python train.py --d_model=384 --head_dim=128 --d_mlp=1536 --norm="rmsnorm" --norm_place="pre" --norm_eps=1e-05 --positions="rope" --rope_fraction=1.0 --parallel_block=false --init_std_qkv=0.018 --init_std_up=0.018 --warmup_steps=83 --decay_fraction=0.897 --train_tokens=653500000
Each number is 128 + 24 x the weight over its row's rms, rounded and kept within 0 to 255. Layers, rows and columns count from 0. Numbers have three digits each. The size before them is the row's rms in percent of the matrix's.

# down: layer 5 MLP down (transposed), 1536x384, rms 0.258, rows 652-718, columns 128-191
# gate: layer 5 MLP gate, 1536x384, rms 0.254, rows 653-719, columns 128-191
# up: layer 5 MLP up, 1536x384, rms 0.268, rows 653-718, columns 128-191
down652 103:141174121116124123136106129109161128120136104098128135124118118122119118119159131133087132178146050161102129138128171133152093136095099102134062132156083130106133137090161111134134151122158118
gate653 102:121122086129099128130124136157121132118092101160114110136152105163121157112102098117103151095110125175145138155136123119129149116130131122103096148147152116124096161143189089105112146139128135
up653 100:115109143134088077134111115083147130120108118153114106146143130086131117173120166127127085119128128092107167097102118119134122133144132126103146129138100101088106148115121113092161115149113093
down653 098:101069118122086082083101160156136151142125121148105179105100113100125111122079133119141138138139208110119144141135131132118095147099106153150119161134166120122088115125128146119117121106133123
gate654 096:122115150144118132123175087092126147146094124101120116145121094127136154089136110123164162094131078184111120110133129121119114138137108118134089139128093100114118146123126183139128143124088106
up654 097:098147121187104072105146136150132090170103128102164130125170113143142104100123142078138158105102124148141132145137089142170140099134120155140137130178138126163132139093155135154155111158137136
down654 099:086171146162088120127171165117117120131104140138168157147138172127140150135086184159094142129122085134179118106132175099142155111135146176148104113106141140106156108122136094102131105133114171
gate655 100:117122103182142121150149130165138129138111132136109114114142156108167139137110094097105145128115098153160115119154099115122132128096165160094076149178149124135157114121108131140121134107110101
up655 095:099083161124163100123130155137099150116156132164130130081140109156141105103144119136152141153119058147100128131115116150121111089144123147113097181158131091114175140134129129132110128144125084
down655 098:138116117128125132141114186115186068137135157120081114107128102114111134137141149129112114115132092148147124114113142122135110086111128097154151147157099136168131168111114119118091135159168098
gate656 094:138116132146112131139140162114102142138167126157154105099137135105149140111100113133108156083092138126095132115105111149150101129126144087103126138135129094177113111192151121128099142090153129
up656 098:152138154161119132122103155116127159128131130123135134146119147136098130147176134131086085142123108113169153127154114146131151083102121197145137141142113152125133120121089132096169119103104144
down656 101:106146120123125154092116142113147120117108143115118104126136108143094120126121162182112179136120121110121100116147150163160109127152154121113110107110105137110113127084122070096153140155133135
gate657 098:123151170136124119136150156138136156152124153140174137137105151105119145132104131146150160070157101144142132156135144115134065118109104124135079148132104122123111149159120099145161108156110160
up657 093:123115116113129131141179147111130119131142094126162121135147089119117147106080071118140134159124142137093107140114155149117088132126141116127113091142171113130115155116083166142157151118092117
down657 098:106121129116160122108148129124143149128103060131105117145142138121157115122110093141114101139087114149070158144124118134098145139131125096145141085124115135128084166136141142149181161140084140
gate658 098:100125137128141169130139116153140177132131110116193114137143134125147082157113141119093138141109140135147126087169128115115144115104123128124096147167107131110144122131132137114087073132105148
up658 101:140155106063122119115161142137124157161131137166111135135115098087148079108117118137098159124111149119153165101145139157129114132120159157160111149135165082120137136121097120136147118123106171
down658 099:151050180143106079136114110132108106162138152099144094147144119118112097090172116137122092110182126139084138126130135113119103125136096158143109138115101096090087128149163143157154151148150128
gate659 099:116126144132148098108132156112111161102129119114107092118113158117158094130149128154145142080129154097168120133145160103127145118164135129188138134063126138142114081145134119133154181145123127
up659 101:095112102129133135147127093093177165170120116175145133130118110107106147137087152116101124155142137135092102136108155190119090124107137133129149159134102119143112159161161117126110107111171132
down659 099:121094122159150111129118120144106160124166100129155135091154132124126159153078134112113100116135156161089126122116137128137109126120131130115127132110115164085118161112180047129137108117111135
gate660 093:117129111120095114114141128147129105153112109140134140116132121129146122090168135144104120157131131142148139152164149121136140185110123151123136113125145117128118117138157126115148112107159163
up660 097:132107122058145110115119108119156161155146115170146114086137113138086104116119148102127111157109117101115139125159098118106123034140103101141142130137081131181139118109149151131143114096108107
down660 094:115114132062108148125131141153157132093117130096108146126164142150119164205070138154108089143156121153117088108157107118154109175095182108110135137138120133125133143115156118090109120129132157
gate661 102:106119121100123151076139155157156148059116129083124099133130110113133139165164135168118099143143093131042135073148156115120158108143106152102117120136157159110137105113205139127127117160108105
up661 101:184124091154132128091180105120114111121114121104134132134131119117164133130082121100107102102093116153093105104118148146171141080144139152098138159091144136112156088097122151117137109101182046
down661 105:126152099131098092131121134107115118108153137124150087146136141150130089130113108138099079118119136131146144101104152112097116132155111134097147111107132119165109123170129125170105115098115158
gate662 102:133101119118104096159115096126112107118126160146128138114130167125132148154134133114141138124126137149151111130161120151107130122154160138096127145180114138126168139098193132124155104149127113
up662 103:133174152093149134120144176085132127138142141111137149164145126130116075149084116128158138122127125117111121164131173176110102118148137092113126159178105122148102098095123121135121184120149073
down662 105:124093077150126124138096142055152098120139131109203126151131128105117171172135120137127144131134146176105131123086109150160054113133154167134106130137138134164133154137155117125160148108109107
gate663 095:140143109100091152113123166150119112129158102116113120122106161157099094144123128109114117098117127100110125119107134093145122114130130108104126105165116113137133103100076105153146130145133125
up663 092:105107129154065091072106120121121104151143171114121120091129169161108131108107171096108151128128052137091085121146142114123100156113141130131158117099076071159139090170147100120134097142145120
down663 096:144141153110103140125145125105133137098142148174108182100157125070151135137145104115100072133120098141138117124116118153125121145095092101144129141149147094131106131090166145164120101127146118
gate664 097:164132131110159153163161107101128113109125105134123149102156113127140128108140112098068124148122122129120144143162164141099109128105173156131124127088105114138153113131145180105161128137110112
up664 101:122185104131113096084150124103156168142094112142177103135159132166105112100123114146083108094131155102116152128130126127086146215074103118119138129123163146158143118094154128127115139123091152
down664 105:141131097116114108099118180145113123115140165158094086130142147134139138139107072116097113115172129107146140149150101141152120130139127133093164112120057127118169161105101154150090104150147083
gate665 096:134089132121138115150108129158115175135134110083132120112110118147160096079113090180092106112147112079176162120110131072089119114178132142096104122130167129123119118157145143101126109107094104
up665 100:130113140097058102070135135133140167144141131077109145167131110129123109118114101138146133122083146102131112156160116141149124137163114125161198097139108100177122113141132115133112089130108154
down665 100:152102146127115126088168139187138163122132133103089090097146117152143172097155161134110100161136133121112134174105143128140153136145142101081129095105119092076137141115126111103095174094150140
gate666 103:126111081134150083105138119169106145150170107119167138094132139149137122141079130116116150139116090132123124163106108106092112091116130128135115131116138115103127133155130177099174168121142155
up666 099:110147122106114125125099133119140158136148141099136139124109115100100140126101135108170090130138139145112112116111159163160127143120197140123131120118112115140167109118154088143117121116113129
down666 100:126156140131123151125144143107102096133133167123133141155105125097136113145125136103117106160184159125149148108111155109092111165131119168116128140123170125139115117108094102140127147141108124
gate667 094:142083168102155143155084160139120137143146101155098108120108138153114115100091132166128164142149111105096142134111132075115141148110189136173111118140139117134133169153127092086143093140098165
up667 102:155091109162144126104158097115131115157113122151115147114133127130098138134113098149170098079126152145114107147179119121163109123114148161122121160130094130100085107122129134097122093111137124
down667 100:078121115122164150112172102121109149093116154171099089157121132110150109104125150168127127119135128104123146147165117109135115153138150130108093153112126119139101113111115134137077140072142126
gate668 108:131178121131115089099156110151142122162116143152151134149109132136120109122126120142114103140087120119147077132126150133140116121081101111154070113070132111164131149121181144080175127164160100
up668 106:113157111102100122108145123091131163126122129141160142132167134134158076158172101127161158114107145130120123096135170123090104102164123114125099173128141138143148137123148158125129134151151070
down668 107:131148155129161130110145131124119122099090126120135124143127120141097078071099092102171155091135108112142134116125095116121111114111146134132069069107155166144146130103148089108193142140171143
gate669 106:144149145096120103143109143107150094112175112127101123131150141128104125123137139131169154149143132156138126069122109124096149196166140125137117130141125178129140132118111133148168131101124055
up669 109:125173127124145111124131092098131130130158159123124174138142112119098149141146127101102091131119147098122114131134133125117098153157169095168125140112109098119178121150126142115109142157159121
down669 105:142139107123149150111160126150074116115135150079102118100170096123112123131110119116123120144117096175152138178117104107116121144137091150147165143133164115146141163081107130166149110157113126
gate670 108:129131124130132147089139171129150094158111120193113137121107124092105114143161116142124099105142143105112110136128103095108119147144131124119156165162133141149103100125148146137145159177152127
up670 106:088150109154122169104165139147129111110137157130131153109136110123148096114122167109153090154122124161136163147153168122106124172094145088130117094109142129110086113103117134114115104141139119
down670 107:167138128081089149098150126127109123124110112123115164148097147097137096100151078122126077114136157120147162163066134135130108145122111119106091096137107114122100189132117110122168130122143144
gate671 101:103130143115099126108154140138105150112156101067137135110132148151122179152109116159163155160149160170160132172131071128158123120129109130114115131149093129129122110118130102088153127116122144
up671 098:123119120108154106126144129103154148101106149111153142085132087133114154088120149118129072071143068140100138167124162118105149097111148148128156076093117112132154099163152141146123140132151122
down671 097:129139091107137116129108124129103138114118124124134104141101113132109168075153126134124089104147142137135135112147126129118077099097163140141102151122117160100127153140173139132123124117157103
gate672 099:166117142130096128186165139119131123158133133146130128144135117147110120136155112143131115141146098164137141175145085141151117124104136117135163148086136133175113137137095148116151153108103147
up672 093:153130121099144192118173113158121161150111155132112133094079126107117130086153164162140124127156146129109130142104097109145104151129117123157119130140129147174145136066089089125138123111100109
down672 097:116099130131119155130155130133139130148126106115133133126120172134151147137122169139110144151149173077129135134181153093137119137113116134160093092137100127160125156119145105095160130110150111
gate673 102:148128129132088136123134115124137111130149137141128101139109120138085149141128141119145089122115109132115130134156135167124163081112078111139109085113131112192108155097156106117141160138132100
up673 101:142139125164128168120091095119091155161087125147104145097113131188121098128116091135168109097166144112140097138131131150155166164108148103146137096124124078131087140143105148096150105101152127
down673 103:171148134166127104110143096121100077131119055118130104146140134085119182106161122102093146137150118146156129098115142128120140117117102104106166132151139125124125091081116099134112177170147154
gate674 096:124132152146122132097128100142119171099140151135097126140121095090155165137100130132094143134120069117096156134121122143140131126127134127187104133113166115102153097131152134083110156119114116
up674 098:140119138111086122169160159134148118075155108176139140141098114093188151097106161173075179152116170124163107131159136125081131143142132122107114103121097140079164100183121114171121116143146139
down674 102:120112189104105158127107124109144114096111153091116112140123103149140100146106177123162133149108129118105122139086124131145127158154114100093125109130105127130141095162130123199136134179106135
gate675 103:109126124122158159120135155098096079184122095120147138120127150143120169124137122159123137106116111117136117093124102096133151092098142128122094086136104138100137136116102090171099135146096137
up675 100:144121173133158139105127087128148124131146155096096114113120102128112113169117079146130106123132157110114104085164084113094127126140124121107128153170134138147141119078122141123105121109163156
down675 101:092125118116151135089104106112155149145144104146111122141137088133155118160176174188117092133132138137173108129116117091120097101137144146149130125165122149178132119128164146147169116099119145
gate676 097:091118145096113129132150195134095153123153125116135103135120142131154163102150115116098107119124109122179085125104138126174146139110121118113120157143127126080125145078162106123136138161153141
up676 097:146158147111138112094146157102087123120127162095148096135141138107119143097151088158165111096077105132149126110076123119119117161123158123092119118110121140119128151115137139098143127129135130
down676 098:101120098133114125147152079090128139146133161118125123101140145143147146093104106082137120135137140145100124160142119127154170136080118125131092163138152107130122123136094121133145120149116126
gate677 104:101161119144115112114109158109160140137144137090134139157103140153140144138135120197086120091137123152154111111123179121143142128064175101145148116146138143150096110081178137118124116185121114
up677 106:145122093137128108132112119133123126146112140113133141127121176122138135108122124165103133142112108114129085134050130112132129143081100123123110135115114152120112140146127104138105167153115153
down677 105:145132096149126134122125132121125113141103123152128103158123130095128117130121128180152127127165117131127145136131109099143134151101117124097095124168122108132115077140111117151163131143153122
gate678 100:107160107102153127121129161106086144138115143151153113114101130133127144111114117170147143116132144174104140139140109112140137156150150163116179161169086075127108111077113127132153120127141140
up678 101:139144107147141097098131134106153114109139120151114143127126109100089082172169162192124131112139187128148108112104090093127124111103133104127129098165100096125106108120110145185109090100139142
down678 103:123150133142127092130130142138135165139107135163101121116178114117127094107164146167128116117167119163163096126162159108133129088135137151125128158136109170102122148111100140100111093106107110
gate679 103:116117193133104125102133193120117142120128182115110104129118153096151134140115165196137126133072103150098128104108164125108151105093156099130119178127137134157140103100143113108158112151141129
up679 104:067168135108136154166135125155136166126167119205143113149106130117114101158156098156136132110117132120133145121116147080153172131124125111102111130107127133129106114115150155152146109093186130
down679 103:165122130140154061121109130143133130091148095173117121132133143095149157161133133163136150133138153101120175109121170124131117118135157123105111153132153129132118137116124115148144110107112120
gate680 100:131151124126117139089174110134094134136137120093071140102129160142131130148136106119118141146094126113132158109117112092110104134114179124113151129128125141095109089131113155099129114104113146
up680 100:132135187136141121109128152149129113128127123131114143162133150112113115145123108161110159117139126143173107114153141097126150124135152096143131154092131111141157074147124102137054122094122126
down680 098:147115106102141133164106117157123116137149129125122142105094153172150177114139158119113127169155142084136143119144110110109111117124102125113143135169117147139093131132094152103116142136128116
gate681 103:138174147112157148150102099159125105082118122151146152122134126103097133108145079130102130133128088142133176170109086127125138106098133081127156114148110093181118129112111143146136130131108120
up681 110:142155134143153150136092119132108136097147159084075113130127138131157163138148113107098135144129105162106119117127113132130102081112111113140124154036145089175159060081104129144154123132099147
down681 091:147117123111118110128139141138152143122152136156089160137147102086125154132162136111153165144121155127184125172134140147096090141131150145128116104095146100125118114109086126092163095129101082
gate682 101:167113075093156090109149108174140161134109099089187128106124155151188111129097121125137113137129119130139131113130148114093111090120101127102118114138139112102165117149167163125082110114166135
up682 098:143113124158160139174128135200117100137144145109138120107148167142094141110132139155086130138127132146112136091105181136180093101141176110163119140088178119119127145104128156122115160110109137
down682 098:171123115148131149118128140133128153094167111093115086143136156171124083139119124116128161116148169120153130133163097128142145115135113158113160137128153157112152168114125141135124108096130166
gate683 111:166126135168113142074091139149153096155109139128106114082129142134134123100089171156080138141157114186120152138107116087110125116147093113146146114127117114158105163122080181122127070118123135
up683 112:118157122113156075195131102134128117123109072150135139141140103122127116132096132156154119147145128105171132141159128112172149119122104138123119122151139163144121152126153112137175154122105127
down683 104:132081103095146074093143095136119165128097137130100130093126108165134132158133116128180134140152122112110158131130142148138165177137127153100101138146141110079142148151163086130146105096069123
gate684 101:153149112142123143088147095161126117149178134166073174132150127190142124088134151149114140144135078133121117086108145132128121105152137098124135085147149132127096113144095141123108110129149099
up684 104:131143152127111099102122156114157166145133138135134140135124081140171085141070135141122132156149148138170146115156091109096081130132145130133133173127122089184183138101132136179113169109141077
down684 101:138138131135146106156103150092113109113127130135152152127150127082126129127117089144129130121130156098090126138152146135153128160112182114128102148164142126129084126122126111108140155096109134
gate685 100:125133106121095151071107131123105126114107189140159141143130138137144129158111147110126116113086118174123126149120124160139188111158149096138090102130135097118154149142162134140168117143164136
up685 099:147147172171116085132122136095114077150178123128111139143098147148115143086125105119098148128147120147149173113147137137098143146100103149102169154134111129121119155172112138138160141120085112
down685 096:144138128131127117110118124143122143094096135093076129172165132091105144146086114087113161138112150122135114113151130142146142130104179108119121125133135126079117138126100126134144113125152154
gate686 101:163154125157148141129129096157109141146162123153136097139117117140136124180102123081149095156114115143128105113130075074159132139141133123142085103128145117139142171159126166111091133147109119
up686 101:136103152164064131103139095132136097179114148102143136121170120139128123131106117158115127118140153072102127106120188121129160116122165113154148136127101124129097131133163126182099141119079152
down686 110:091116169114121122138113135122161145127109144129104126157096149131090134154129166107106088138067165121138142106110171123153149113147090125116147138101137099123118140089157092093132090148123128
gate687 103:131115104130135096115173118125113115179123145106127100104139185135127103136112130131127149112158120128164119161106111115137154145111141125154147129154111166123105127126135126203128136116091123
up687 106:153122147109085109132153086130083110199105126119126145164113153165149132112166181095069120071128103117129141142094145102102133146124130135151151127165132141126132122141092116153111160115116144
down687 105:152141152105132109118151172125135137175134157106117133159139154127140161146160130161118133109139066136125101108144103107098159126153132149127130130107103141165174113117096146111097186130165148
gate688 096:148123121071184174131169083096109106165133124152103119130118142107097137125119113139122120093145090139102122111142128075158162147144116119126133131101121115108161149157113152108133105150124154
up688 093:135119157195099110097112104120148120116166128119147164138117151168120139171142116135143142103128121103129122124139093162110078123165135134099111140084159162150122126154121111137097117102130145
down688 098:079105143106126142126156116127115092116091133106186161110093124149169141135093124153159122131117117133097111136137153126142146153104115145143115120093137171158115123138113142117138097108122135
gate689 099:136143097069140131158128104103096131114140121149126138124132113125100096115145138161116098118136143122142098123129138142136123140158139096133068129131120125100123109138149185137131120133148139
up689 103:103100148107113113142104122116117097109152144138145128099098129160123150113104139087148171122125177124095155107116114169142152122141126106122148143086163152160165137141089122120115106164099127
down689 100:156129157137133166115090100131106142138149135133170110140180126134117111152106139182097134135054160114171095106150113119145149192130168155156134141111102136123151135163106133103095105162145124
gate690 096:195127134157125124095135093103155147139134138149090101189113121151119136099099148147176121097101173118099169137157120134159106162153139150089171116123112118102070107113160163133168126140147170
up690 094:107145124125137142099144125146150124124127124135152138142141112123159154169113165159124118139153112076138120090082114132087128104139112126114087115110103121143151097139141136109165114126133129
down690 099:126127107156134120122138119108127160103137142157122151108152098151196093170149159152123123086146153132133110109090125134127171134140118093093152097159113091155147092122141146134124071138117111
gate691 105:105172088133151149121174100138131117143127129094104170133131169147128151178147111092106140099121171153105088103155097086123159118151133127108133121150121162113152158094149149158096145135091185
up691 104:125133141168116141174128145170153130154117121094130115087130109100122117108171144091097153104154137132158124149140119098164108123132089134132113136118127119117057052094135164123143150146152131
down691 101:129114138155145126179134137142143159116109106093118109107141106153136089099117160145123130163126130146137099136145162139156146156076150115101113103126122124076085168130116149121147150180131099
gate692 108:112139125151160164188160137120090120137167094146122143132100122156117093140127141108142132117157099143134109162126128133143127117141118077131120154132137143123099158113154130112121132126112135
up692 108:123104155143122122181137147115126132119135170121165147086160106160146106099125127092136111126118145127144140144128133101088130141108110159119053113120152119133129143132159136128152128126135102
down692 106:087160065131092102127112136129125142150105125153141140140141116161152158082121129138143090136123114146125135114157140148123129177117124157114096139099103158110115174127109174104120136084151101
gate693 105:142149112172123134128143148099126125161160152129120114133131147155151117123146100138146079108129120096124160092163126216197121119110112150164107143115110119139130107129144115151095139101151128
up693 101:120106106139106151149118111142113142134077164135099130144117135086156130110140092139109124172146095168152113107158116122115153216160109122131155109103135136109165159112093159162144141122083149
down693 104:125151160137100156154115135140137113150172137183105135126089126125130122137162164127139164108135151153171119108102127090055138188110162116130118136102130115104110128134148102129097123171132142
gate694 096:118095125146138131123084119154125152146116063134131162161137107155129145112122132145147111116119202079108160145118122158108163113141132104163146121132114109147126181141124144096129133187105116
up694 097:168120119179159123148080143091100116121111124120133157119118135105123129096129174099149130129152166174154129136149127143106111135096124132137134119156137135119121167133139131115170114153099161
down694 096:159141125120169134126138154097120154125139117117076175103151110087139117103146123126128097120124095145159145163114112091111145114126146108143131139140144206147151104150086112109146204116063097
gate695 102:148150103135101121079140119138095143119141093118199140171188132140174088153134141145086168135132107118155097167160159115091095085128090129118146122140192124117117145110137136129106083144133101
up695 101:169074135104165141109112101133133127140134122103117140085116119145130145102114098074124127169117130146144111168093124135120115105121147137124090108083156168131145144140161124150131159080147100
down695 099:163136085130101138141127105128112117123138104139128108126116109098142143120148137107142105111162136172138103169099170106085161117123089122119117137101115135158125116134084114150171126103104126
gate696 102:132166088166107124146167147138090111152161112108134126099169109177116182131110170086108108133139072097106112127117128136119082129194130097116124136118134111163118117148098165141128120207128170
up696 099:128146131140111120164144088170118105127128123121134087154121134128132113121092128116101100098131140067081157128135117172154109118167135114176108130170163099159153118121096108133152084161143108
down696 103:133120131124170127119119145113107139166129112129134127170106127158153089090112134141115110151111102103113138095126098134135129138123145093131101150132141102133129122125123085053152142156147141
gate697 091:175142109141106104111106162111122098076136118123122142150143112160161110131100157158084072113118140136153128133128122169134072142170121147097141165111152126149134146135104145075138132182101116
up697 095:116124093151137077141157143117155121153134142144127115100115092098100125162129184094121101122132131089149157111159134101115137150155143149113132162133136168124167163100178113109142090167140117
down697 092:115163138144127121123119130146127139144083166102106117101133121149155109160155126127149179132098136174112130129163132128143183113144089144146102079127172104140149113135141118140129092101172127
gate698 098:136117122095090114102147110115146122119092130126114121085168140123121158130127090119107131126175120154114119080150117099124133151148148136117109117133123146127113173087096136137149102146123085
up698 102:106126145085132126141107143185165143124157124159118115125097097143073101150114154159083106143109168110154125121142107134172131109136160128118115166093137151074147110128092097151169075089124143
down698 096:137125097120109118141135097110131129132162139139164118137128136115125117112125100124114087135095116107104114111144123135132105205106062139153118156136112146120141081168110111149129093115150163
gate699 104:133100133159174158114153175073122088181169135137131116138110125119149153125152159145136108170100107116106149146142112128114106124113140109124148111129146143116122122112141109134129141105120105
up699 105:102111100139162138121143165100150120126087120156132129109133126102080141153124113140118124124126151149133144140089109105129137127134156083101026127106145113099154142138127137140142104101140109
down699 103:101106061140151142126143119065145125099116133144097115143137131130113146140105137121085144145112144096119130157099100158098108117096135145143126102189115166143130076085131139099144152153138133
gate700 101:183111116133139116102109137133127121132103117147140158120046125130102120098133148128131146090086131168149083148123110157135094140107103121107082133153104135124120115121128137150145116113134117
up700 104:142115091136151081148117149139159131152132141069182129140135097101172158143175094123143134125149115185170142131112142128140140085160103125148087101126156131144146131139158109187113139128169095
down700 103:099159132108123138136150114092107102092129126119092098107133108166126087102084116103167154132141082120108131121125129156126120146118123086133150114131174113141127112134179118157132114118127200
gate701 097:098128125150119110157118122135110102097132136112122116161149143157184159127161140105127102102132109153102181132171127122109135173160167123082148142102106143127097123109120172168142166138170107
up701 101:115126149143158097143158111125146140163094132129152145129106168109095116111144115116114124115155084122145129170120099135112114093129136146100100173136125103091117140105126127126143123127126175
down701 096:152135104122113128127169123118145099075114110140128120143083175116134117148093136159137168123168141159127155072085093065092093117106151138143109112123116135126081140139127137091132095123095124
gate702 097:129135122093140149134123158156090113109103139100162145154131128139121123142160126129176141181150104133113114136142127132156095106137085149150115122150135122133139131134138175137113160117134123
up702 099:163120123091135138124119122119124128142156128153107087151115117108139101130118127131099116113110169095104096093161140145150145168127138119101115106138144139102109142113136091140099096093133097
down702 100:118111122105171164117101116155168125127103162169118115104136123160128141150116158129162141088080139141143130113111124139117118095147120076110128085140161121169079141158144088142109099117107137
gate703 098:171185156139105144148108145121116148087138162150176091104129153131144132158143133131137115104170118135129119141140090116123126087127142144175149128111109100106115113120111136120132181100126110
up703 109:144156116106105194147081072137087169128137121118055123131092130079106070124075119127124179137140104111146128121105162135108122111099112131146139120106108090171114105147113128128124131106125112
down703 101:194137112116161124130193137127100126101168123115131128146125089125133115125130085156154169118122118169145133133142120132165142161127123118172161146157132150138082113154156161131093197101094154
gate704 100:137115109081094167164154118114098135123111127103115131145167142118102134156104117156136131141124125116157136123155134126104130100113094116154114166101138174161145113122124117146134154090112082
up704 100:140078186198132161172148132128119152142120107125151108122106116070143146091144167139178154133133099070152110100119134128146104132148145144134144192114131144121148126123130094129130119109120147
down704 105:143118133106128160156200182118150140106133130115110153151144140137090092118076123142148128168136131120125161130122137093143132182147147124147161134088112136141116120121126090097116145122125160
gate705 096:138127150125118153133121137108134158127122092162132140128140118121104139148138116115174104120132093120116089154113158141141091140112125144171108128125113155089103158121116128133139170145154112
up705 098:119152149085128068102104129129138111126161147158190140165126162102148080087150157161195109111116102153122136149168142123136122138185127161117171107148156086093102096141120132107115127145155133
down705 101:112120130124110150112108111163110126135138141135137117097118109121123089150192101115131105104126151149119145110221149093110137131167085152167198146125130132122129101106147121124164142157109116
gate706 096:142121116127132112115149122139152115165123150072142105115057118163165159120120154159119126168106115127114101122144091135122113118047108097153135127117117171096132103123113148127134127159103132
up706 097:098111157093135138126090125172100140138121155113134116106116110152135144128145101110116130112089137107164081103116110117118129105083129107116107133140089155124126105116088126125168134146120125
down706 097:157139130115126136126103074137132119126136130112155124142144104120146091095124124129132162091118124102108129153167148133080128169124140169105112076166133120151126173160148146136142114150126108
gate707 098:139098092103132120174122157135123181167113109139141116106112146155111123105162135139110107110112149131128123092113136137180106100121128113157100150176105142118123068106131161129162118129117118
up707 092:079108135098125104170123137163129112152137142123109097132137085091075124141130131118154103118127124161124122120110196125107110132128110092175116148152118156122162095128151152130135123150143167
down707 093:155130061111165117134118142102108120128124075107133096120174136152062089094127146097128143104126129101144113147155139156138120127124138126108128152132123090116114116133127092168077128132136119
gate708 102:101136107101145130119131146084121122115138111090107137114107141093124135109114106161122128161131082143100125137135158140118128098119114112139079145105135110140112117109120108124108121121138146
up708 103:151133130133132175138137116115135139109106073115104140106100144176151091166156135130132159143132133106075120171119126151121144127167156128109124144113096128150140101145128118146124143161142140
down708 106:132088174110112139130148145156105140129099143155111124140124163169148159148168161161150121069121138122116086085163123116134150066137121127163150122119151137138155094124123121155159108154180115
gate709 097:116128122196122107107139158156106135098152106128080121137118151107118107131118106100125155131128125175087108131140092099106083157142120128146130110098084118122113166143156115117102121134085146
up709 100:166073170140106114122096135159112134146143137130142148163151125129098138155155081108118131131147121155143097117107131131117095103141169112101160097105101131122105106140118117123147069100146139
down709 101:158136139121142171154109152132128136151122160131175125169140165158097095143117096086143151121123123086116116124085114135137128122135151096117136107157144126175120122132130095124158094139112157
gate710 099:097107126127057151139157074120093145134053124171141141126086136124094141128135095162137163129134097134129170148140164106161123164148145141096129106157135178128145130146120121109115160169137089
up710 095:135131110141110140108169114125087156134145151114084133159101111114150115089123091104175150096105082141126184120106093117094105162122108154183126126136137134150104098152152114110171171109136110
down710 100:148120176157137087131139140158181150179132114119104171103131143120157078117179128128135166137107135165102151123169154119074101135134137154143089123090116103137152128181136081140125126100132089
gate711 105:126118114132134158102133129144132106126144154117128097105139189144117097142162188113107102160178123103129125107120141054138094148109136119141073087076168110116104166136130122143085107129160174
up711 101:172151134097151158117154160134066159111126091129097137117121134105106123112122097068142118118134181155114134149109143137150124119080137109158116125137114100152123136121134176155156142101157129
down711 098:155136122131154176100096137082132110127150129138148149115085131147121094043109161181115098089132137102119099131110139144088147116127099122106154113178126124119170100102122086126151112128111121
gate712 102:135126098112115150126118118165113109134141160110120141141138135124154136128110124126131091144127101125152138174121116106115100113090113095107102156134130165164146158125109099112145112147145137
up712 092:098148105165118130147150121078121138109157130120085123108125173145154115093111117126145152125132136158123113099111115148070151170142093115181101117147163136133120096115109165117116121134076086
down712 103:132145139126158086142099134115150092154131154094102153142089093093134083120147117122127145185093087152089142130102095105160134142139106148111163125134154155151074143130104151127133149151109126
gate713 101:117085133139149167110116105075133132136104132138128166151146133122200076107118151127134114132161146137126125140131157108151127140153146083144111109129139153112115130126132128143098137112135130
up713 104:106146121134158144157115118088105105087130143113103147134134159159100155142132114128160118155179125097156086111142115089128099091171122105133097153130175106148148141124131139135111111121137150
down713 101:124133096139127107157095127117122115174153169134108134083156118167141159148113146105156110168172123140160089152155174105115127098141133124126039108138116158097132108112134107140114127125138082
gate714 104:098134116139180115112143113131115121139140135100147142125143110130128121081128163113127131127149145087151143145132128132145113122144116130105149120155122085166108123098138131110128167098132102
up714 107:059069135126154165094065133157105160146124127130139125131136081147136132122123152164078135118124099112144149087197137136137079109158090149150143118133119100086155135092072111147100150113135135
down714 108:084135144141108098103150139125131114126133099160116115170106147142102130123165135095110114096138141064154142120151126137161132137139118114103162125158141120110119131149154102106124120132102098
gate715 093:129166118075135142128121106136153106147092089137134118140140168129102115106180185067157120120100134153174115106158130127143099147137103145130171144151157137161081116106099117106126109158118128
up715 097:116151144098092105131130114121138147119145118127126123139122166166090096092130150117098110135137121121142119083130117125124110143114104126113135133099158151179069150146116125122158143132128083
down715 102:113155111127103105106145123140157144129095131166083129098156132141084141120169125120139130148110119154136102155190087139159088161151116129162162156161158168115123160187130145129096161122171131
gate716 107:111111164107151129110120188108149124091099141110136061123098130159101127123116122140083139121158087145108149136111116135162123118125168144162112138097101110050114173108137150103113152123123156
up716 107:119072110139148140150148141095096106097073136141099109158066122137130128095135116156165124082176113149087129111137135158117124124113104148130105155155106148131161112153164130110125126093087101
down716 104:178143131123133129111109108096136137088084112102126122152109117104124107099144123113101091121095155160098119190148142136122094104143155140102099108103102167156170188105127149105092114134126104
gate717 100:119132120136111132102128158125133125148121095082135128159130146110113135129124170124080128149166134137140110105128155091093053130142155059154132161129139132148132119109149147073133152130130114
up717 102:108119141143113118150147138149106168115121154153120077120113121104119155112127131096148101137113134127117113104135126103136135111100120162121095148106133115141115156147153106161149081174144118
down717 100:120133163122148151116102120148124118111132111145144152102081120122128076143147105145100164138109111132145095152099151119150169127131132143128149141163136108133151125130138166138119118100133135
gate718 093:113146129141133110122121131145111139105149120180116142084101143076160124151130151096189127077161133105115116164129093128142152141136138155156140146133102118127138153112174134182151084116167112
up718 101:139137098129176115158173087159108113168154177182172118157102132141105130134122105129134115099131141137102133118107143129162135085103112128083165129123174126128160162103151151135146158127089119
down718 102:140103140098149092151174088125134083122129121109092127110111158124135113137188170070118126126180132186127164167142119124116122156123131142166225111146112157137118161101166136152120173116115149
gate719 101:118112105106168107113075115113151096096137134137081171108127122123097147107113138130137139122104116118101127114116108119153135118118133145128148156128100141133155123139150153103168144142102114